Weights of a small transformer language model.
Size: width 576, 9 heads of 64 (3 for keys and values), vocabulary 8192, 35.7M parameters.
Architecture: RMSNorm before each block, rotary positions, no biases in attention or MLP, tied embeddings.
Each number is 128 + 24 x the weight over the matrix's rms, rounded and kept within 0 to 255. Layers, rows and columns count from 0. Numbers have three digits each.

# up: layer 5 MLP up, 1728x576, rms 0.134, rows 386-400, columns 432-575
# down: layer 5 MLP down (transposed), 1728x576, rms 0.146, rows 386-400, columns 432-575
# gate: layer 5 MLP gate, 1728x576, rms 0.129, rows 387-400, columns 432-575
up386:077125160090133105124116127133139075155135102142119140139161096118100121109114133133142170144147125155110098120081122163077121126109115122186083155142149093086140117173101128108115123134164170135167152108131135119107125099125134158114132137134108114168072116084147082132128145098127091104169156133094114148102119072119112103111170141165106139117151111127133144117084132163145155096129146126110119127168132115114126167153083123077085
down386:129114126143151128065119126149134102146130080167129113082162126107092093151123119122132149107116173104107154107072131140107145092111154109108143128117121148146157080148152104094143111124093160150118109123150116156144167090117139167156103151117091149119163115135098186106114202149148091138172154097113130113142142121120117143132113149116136152116115109155152135129134115153135128136113133097125099171112148135110128145143092142130143
gate387:135134184111158153143117084116118087103111134101142133148084144107125099138153156125134144129148131117154137098131181122111113104158159102145118091125145094129118117125091109120122114134142124135155124165123091110179096113098148151121122132119057130093111188184151113137124150148164152127116121153120138123114135144112121116116088115087152118113136105112103113099141135106090109129119129101146116137149108131117146135129140148104084
up387:158090148115123118137141108166137175172131107153092155134109139093144166139156105148148144129173143110092108114146118128156135101105100117133161105135148076124145084076114153165079159117099140134154133137136143102150167140093158114120096162117165143118111145132134194103052109129132115116136132110126111119146129134141142107149124163089145106142149117116119126152116130121143116106147142145126156160164113145120107100132121159138112
down387:111104152097162120106119092119134172127089172116153147197131132088119124093151148143106153135126068117179126118093121114091109153158116137097141128153138145137161157117128123140141148124132109119121112094122141154141104149140096125151113086125151116126107140106125121183113152108160127100172122108126134091120106132117123121135163123192140138092130160117160170108081180142139130119163135163130142138171128142135120123102116109142183
gate388:137091120134149134154100159120116104123123088092155139109118144144116188154139130113141101133130124116121121134150184097076110144117116109148078104117133119149148121096107121131134135177088150163170106113086096150150142123113155140194116149095138136126095115099139195144105177097139166100132117153115115110111115169124116149106092125107185153157131165114099124147171074183144149153129133153149138064123150153081152132125068113098130
up388:158108133160161161132109128111107092096179137132120108140091121106114111169126121126145143111162094138096179139129135129129120142103092165162114099148178138100152062102073116155091109121135137127146158118084126128113123118111109166122110118116162120131118114129084156106124132129170135117135128153142102121129136148066179127090167087154130093084094131112096092164123145145135111118159099154065120100146106132091160096100127142146145
down388:117073141136139115113140161118169096114147155124163130128099122099104120110105156133131123083129101125156114112049154124121127129140113142172157118127161206107114119131108102137118106147148094137178100108081155128133097106126159115119118114139137140091086113119061164121126100139161129127183077100147152121082139118088159087143103134107124100100103113130113128124087152130108136136146125123089160130089123130155187135120093117124131
gate389:115181133177134128181079109114146170093144135127118148123096161118180093101123133139166166154099134119134137135134106137117131110128176127154161129108179118108128164143139107141126126106094194110125107156106088133133153152134162121121120174113108149147111144152159085177109131101123148095087150143113128147128113126086159121142112124110121119116119126153112083143139113073109127122128172131116124107141119146132193139140158162120065
up389:145146117060140103075182079156152053113142120161136148087126122133148132111128146173136136133132156188105182159127121082124114116127162144111128141126115091122133124182120121120179164117117079115110091154120130157116119155163131113148110155143087086110127087139137135157097110160146169092155143083098158138103094112175129136123128145132103147127145098115102166112090068137135145117114130119189169084114151113139115124153152158108174
down389:125136138123152148127165128066131083101104144157120113139115131118101136109110189152150154127154124120114129135093119150133134143143153122143137152154150105145110137132182168103123114138110140125142178178076114138139105138081106115145115139092152158130143135155152104219121132128132125105089141113105149105165138130130132152124147148082156113155114110084119130105114073170112154139143096118132183071153137142135121117113150141139155
gate390:141119135143144121150146098145208102127110092130104111153133120178100141138143079159093182146109123149144146127145119149132127140162105104135100130150124153126160106122121131138107137116151124136076112142124080090143137142126110149142140146179102154144123120137076136136162140153133122125123101117112138108131123135107111144156112114088150178170109100146134119098130110130105163145118076166113096094107118101094106100119110169099097
up390:119120141116116106084159111149163153110169081092144120163106169124135138125138125147122104154102153120111165151121092101126121107120149160130094124107121092121135128135156086129110155134119122108122115116122143115132133134133161129108130159136166142139152131141150134110169164140129151124129137115103152122129139132115147114157104085134177152140091114053128100109114172107113194146132118110120104089128117122142173131152101159083123
down390:108118165128160110074151134095115138140095165081127100132109136129137124116138143111119114145134152153150135119113141127106151119120112142098127131106141161156145120134123116167097142131127163154125132137102139119080168080126150117126147127109144145161168123154124127133100131100142120117096147164127091147119136117151109155172123107104139133091170132144110135086131143095144118142094149123105145190100136119123098140139093111123140
gate391:093108139157136128144104161148104159114139124122092109124101132085120184130145182154133102151175175139091127096138104124157144141137136121112142122117119100115128140174108143131146096130153131147139126148124140068115136115126118142177155144111121097133107150117108111129127142187097112161142189136187135121134129142111149097070191161151135120157112116143113143160108117114118125163133148126073143114103125101126165128146122117123095
up391:137106152097120129129116104128151140150123152163093113138143110142178110130092140125091101157141123112135162123124060158166151126092139165142128088125133104118106167109158123136138160109104111111111163129134080117159117132155163099157108156124133114118166161095172093094102112094126106152147109112102148138156157164116115161126113133081149067110123130150134108130119122156108141115174144131107117133136167119131122122077100145149136
down391:169141132149125124128121143090143163114138183171162070182121119116114123125113151147138122156103120132131088150130120156097099126117090111125145136117145078103116160128114114102129127162169106125122150137124149139065109118145119181107105106137129137166140106116132112136135129112130167133169086132123102146159088176144145124142148122160169109088123125148128088089163107106078118133111131091129110113154116121068145128130111127145161
gate392:115080132119141094122097154148181086107178077124153134117120111105098101158101150120148169174133089116111127123107148101067121142145121126117115181126127130114085129115134152124084155151129144102116138142155101155141132144112105132079116125130113133140110161170121157112115113138143113097128135127108115091124147119101125127132090167107130142101138141134125121116142090161106102142070123123112128145108135153148105100099104102162123
up392:085122130119158107162146158078080086131138145122114134116100123146146074131118104106175153102141120125151134166128146105141154086103141157128117122144105082157111141119129130140143095136142113112136108132185128125125141122126162109112131092132094153146166123168161166127131086116136102133135118134093113112124121125142049131121108113095168138096118110154130129098110133173124155104147106125137131117123118142143131138138146137131149
down392:115116163130134133106124117122117100088144094129107098158116142131125097103098106094140100133170075120129136111150114149168148126139137120123118125117133116154124174088119138151106117114131104128140111139105102136112142104126128104114101116135109093112160144173081114139119085149153096133128146107121157163132090113147131139166141115127156147131101110102104113139153140158152091133129153131076141118106142098137084157117114124156143
gate393:136086112103151093133112127188086115101158130134130202157121134105150100127105141148108121115115125118144148085129114137147149158122121121144131114150093124094121165112137154101143055130122154084134140142132128097115157122090085155137173108135171138123116137155115114107129161127100112142128143094166157138126121153144117141102108149146139143148128131159133094134146073143161128136126143173153130170132135114133132137167182155106130
up393:108184140148128118163123102178106133109069151091114117110152153129117124144140140111140144118117149117124164122114134093148105089122144127114150146143126131127133119129116132151164118150129133120165115106133136141156106118102151170134100092149110139164135143131132143145153123105161124116166157116142103096144126164154099096134089166155151123121128103143108114090123143104123142109132134171107140149139127123165160128138124102161114
down393:096144090111122132093138113110134158157167095104084140151134177145103117132137134108133126152132124127178158145164121136118155126145152115132144167165128120139125095114098118141158118134180128116135153132139146113157117115157151137114086146107110128134133124108152156125150117113124158083134087106099117106137089104114133096125146125134119090154097158126111151147146088150093098118156113121161097147171119116170124089073142113148105
gate394:131134080160102116118122114131137122119140104120150129154133111137098098141094173117135105129132171098123110123081156129139123114135134087102104158110154140163152114163121126130084156096169131167074135110141140098139122135115120115132116155156175099129090127143142132090117147165123144144155140134106139150130146162107141126129121109145135080126105122107110109140152124106101104121160129128087122161183153122117123112125089139187131
up394:160129111105133162136103127130144101103145116147127116128102157126095126138070110121129135146142108113163125109099148113151114130146131134123152167109112177127120166113117090128140139074139118142111106130152133079124095117100155095107141136109142133139082119124101161131148128120174138134110155138117129117099115147143154146118112115166120130114112132126131129156160109107110142111144138175110119146143099109142139134170092085113127
down394:159129156144126146111118075131125121145120113166114182137089141148097114161150056111118093104117088112162173145179142114111133168111122121091151119103171146101150128167099175110144118098109117102111080100131164132125108131130148102134138157141132116131096152125129117123133178097143144160177152089141138135124119154112137136135156116152138125138141148098174127167131129158139077124139138121124137102129128103162119139126122135116153
gate395:146137105127107124124087138121117183115103125097140148135117142161157139134126183133127084155126110126181151101189156184070122153077120148124097147114082124136163100158166132125097178116134148073118095141143145144113125116108149148140133152156112141125127107128112109141118122118119134100114170115080129135137131131130115073134120115143102125090107140140159142174101129132164136149151127157138117110151117117112119106139118098134152
up395:121138134111117159111125100132148102143118133154096168162140118085087161127130140181127116164167166119114149109121135142136143161132093082087134133104136125138188136151102124134145174162147115125142168123130148120178135137135075111177147116127161075162088146108119143143121116134075114132161138116095154139106087117157131130094112131099147116147103146137156117137114131146158168140096169141117175115167100152122090108097129127127090
down395:112125148132131087142139145117132147142123063116104099118160130146123158173187132140136139108118154122150099126162126133135154119107119141137152156127136182106133144127090149150084095154142121137132114098126118152129183127136136135135139155108153123110115128139096111118108131118120131071111107142091071116105135166152098090131097135097129144141124133149114112112100114119133187127124135086146146129139107183112111147112126120140096
gate396:119122144140122130135141125104151132152126153162130117163113120119119165124147084133139151118149117134150160125115152100142147174161128109125160136155120105149164103115166128130158138128100138103196138122137107163152108122081124135130110145145156115122125136152161127125150133172098152120127122159163100104093129115155109116144084116136085116121104139126127066107199115117073111130095116113140134136140135125104170151151151105128100
up396:137118116104134135139120128149102127143153075121133148154132108104086074139136094076107141166135138095068096160154109131138115122102148119099122081125129114133140111106126122152116175132133109126131125114134116148114104172076138123139138108164132160148117156104122106097128145136128114117134149171156133120084123185183135101137126153117118090149148100099128171114155111176118131087109090126084107140138128045159136147151144135077147
down396:144063150136123136138126100126101082161096130141077094117131112105106106129125119160120116149160082147128117107124080125108139146125124159104136141115090132099120118121143079137160140162138155106157161141088112167138120132133150088159127092124122117132108163126129108096135113127107117072161162165109165126079077127130118113108157172121118167164141175153142188149141074095137146133140119153129147111105187082119130120148100112111190
gate397:114091168125126124129116111153141071122120159130141152118107144111127124138121091099138148116100112101156123129133124104100101154121139151133132095137145160090112151118149133143115157128104093108103176142143075138113163136098117095127167140144112132159129147192125082120136107122106136163149120213160096153145076106133120104130146136107106148161105129122120116101148112127130099090089123140158131136106121104131118119092096173136151
up397:143080125124145130107134143116112063155128132106110134134124117139124129100167106141084119165096146141158154080121134130131143144144106147144128125114135162138112111106098154117118117097143136164159124124111081112161127137149107176110152157130133150105147158111120137137147120153113119114128117111159122115137148140147119089093147113162132148125132182147095130071125145097131121158133167154110142152112089133151102151143111130114130
down397:133090153148146085106109113130160111151128124110122200130131136142121136150158131120134126123141138088190138118156151110145116079129127093126105113143151168164117133130084153142147092134129113160130145140125114142119106127103143112113098097151132138151117177116159134113111143163143144127127150154138139118091112101153127124094182129101126157118117142144112112125135130138114142183092119143111129164114084098158097119115131106104103
gate398:113122150087097114171150156102147115136102098139123076124145140152141097142112145113131130148140109137117124117106144117107087124111109138142182127118160124118117116163130101143161097134156164123128161096138135075152138142153126148109152102132169164113115128169136143191176169087106109134156097138118130154165136122116097128090122116130170132148109098122104135101109156133139124166154081125165136126145115160112149144198162099101165
up398:109105113104132114141148170147134091114153143179154118143107110130108095088165120093164118132111119112161150140128118118126103143162099133110102087102124143148133116082149097121099152136165104164160138172076099141120093124104139084128083152137126166145160159172128199130111110135119147146111166129122146136147166128085121134174136111081102128123170119121160127136097112117143118113139135137134175093119166096130111119144106110112117
down398:097151134122135117102098116150140116117118117108097152188123175128120076130139102093168135092132164097166171157138157088132149162105120121110076140130117145135142164120131123171126107151153139112141105165114143099089087169166118067096108144171145131152151121137147148155118099150116146116134156152153143105109169122119110155115104123072148097104085157158118094141107067094131110081151103167160139127127160109139106147152151112113110
gate399:124140154124131119130135091105092110154112162111175144133118160075150134121152132138128128159136147146143112102123108171151108174099127142095114152125162110140134156133116119159149112160095119147146124095129180111178135109158108123109156126130143131120137128117121108125099112130161133110169118108104137153133106128143161114135130059148112126131157130135077129101144109155113138137073115155139135131108134162091123183126136109141108
up399:147098159141125118142126182089157177110127128118125126081132179143109141114123133136154136092116130143120115132112136053156146112145124125150136131118152120155133136174181132079109155149125182077125112139116111151107136126126122151158150120101172108162130115103161155164107154160124171100120148109110145110141132095096117066138141110118123132091134141121169141105136139140125176154104101139138148114129133175119137118125079110185185
down399:085088161153131145118099152134115079139117145158139093095123120110117103151130125118110098119137118133114116134147118128118084138163143120166157110115178128163149096130134136121136110116122099138090124129092144166156096114124099118155136118141115103117157128106182117145120085129137135101168145131127139112149123103141112110150117099132145119153128157127121090086072121134126103114174152107138134144148179119121163124107149115138134
gate400:115116114120161135155140083112129129128131118125072139078139106104068130168151116126143160153142154148120115130154094135156139117113123126095168135144139093125121086079150116172150156162085145132088094077097125130120169104137119142162155086138073156106108186098127116136127117126118139119121088131127122108179099104134135132105142135177094136091116114127108057125121166099142121100106139134149120061130104137155122116141162152090112
up400:161126160083102116070091119123136146143112102121086137117113139163128143123120180123137116101161138149150128111129148117146147165144128147138101119107142117148145124143102135127149118128123122126076157124146139139115120118150107154095104115144148131156102122154105154138155154115133154148103105123137134148117101137126135127144123134126157129142123139146162130154144102122150119154166153148127065127145112124098139188123126130157073
down400:121123146165172109143093180170109132145090128120157118159133116154170129120165152100127113101132122131092163093122118126090093121137106157121108088167125148109094158168135091133149141131146128159173111128138120162115116111137090114100114157118127150146114114087161099120134170137091152147135139149100098151087185141153139086148141168091126114142144147138141097119129163119141125149109112127117095182123113117126119136116185097158091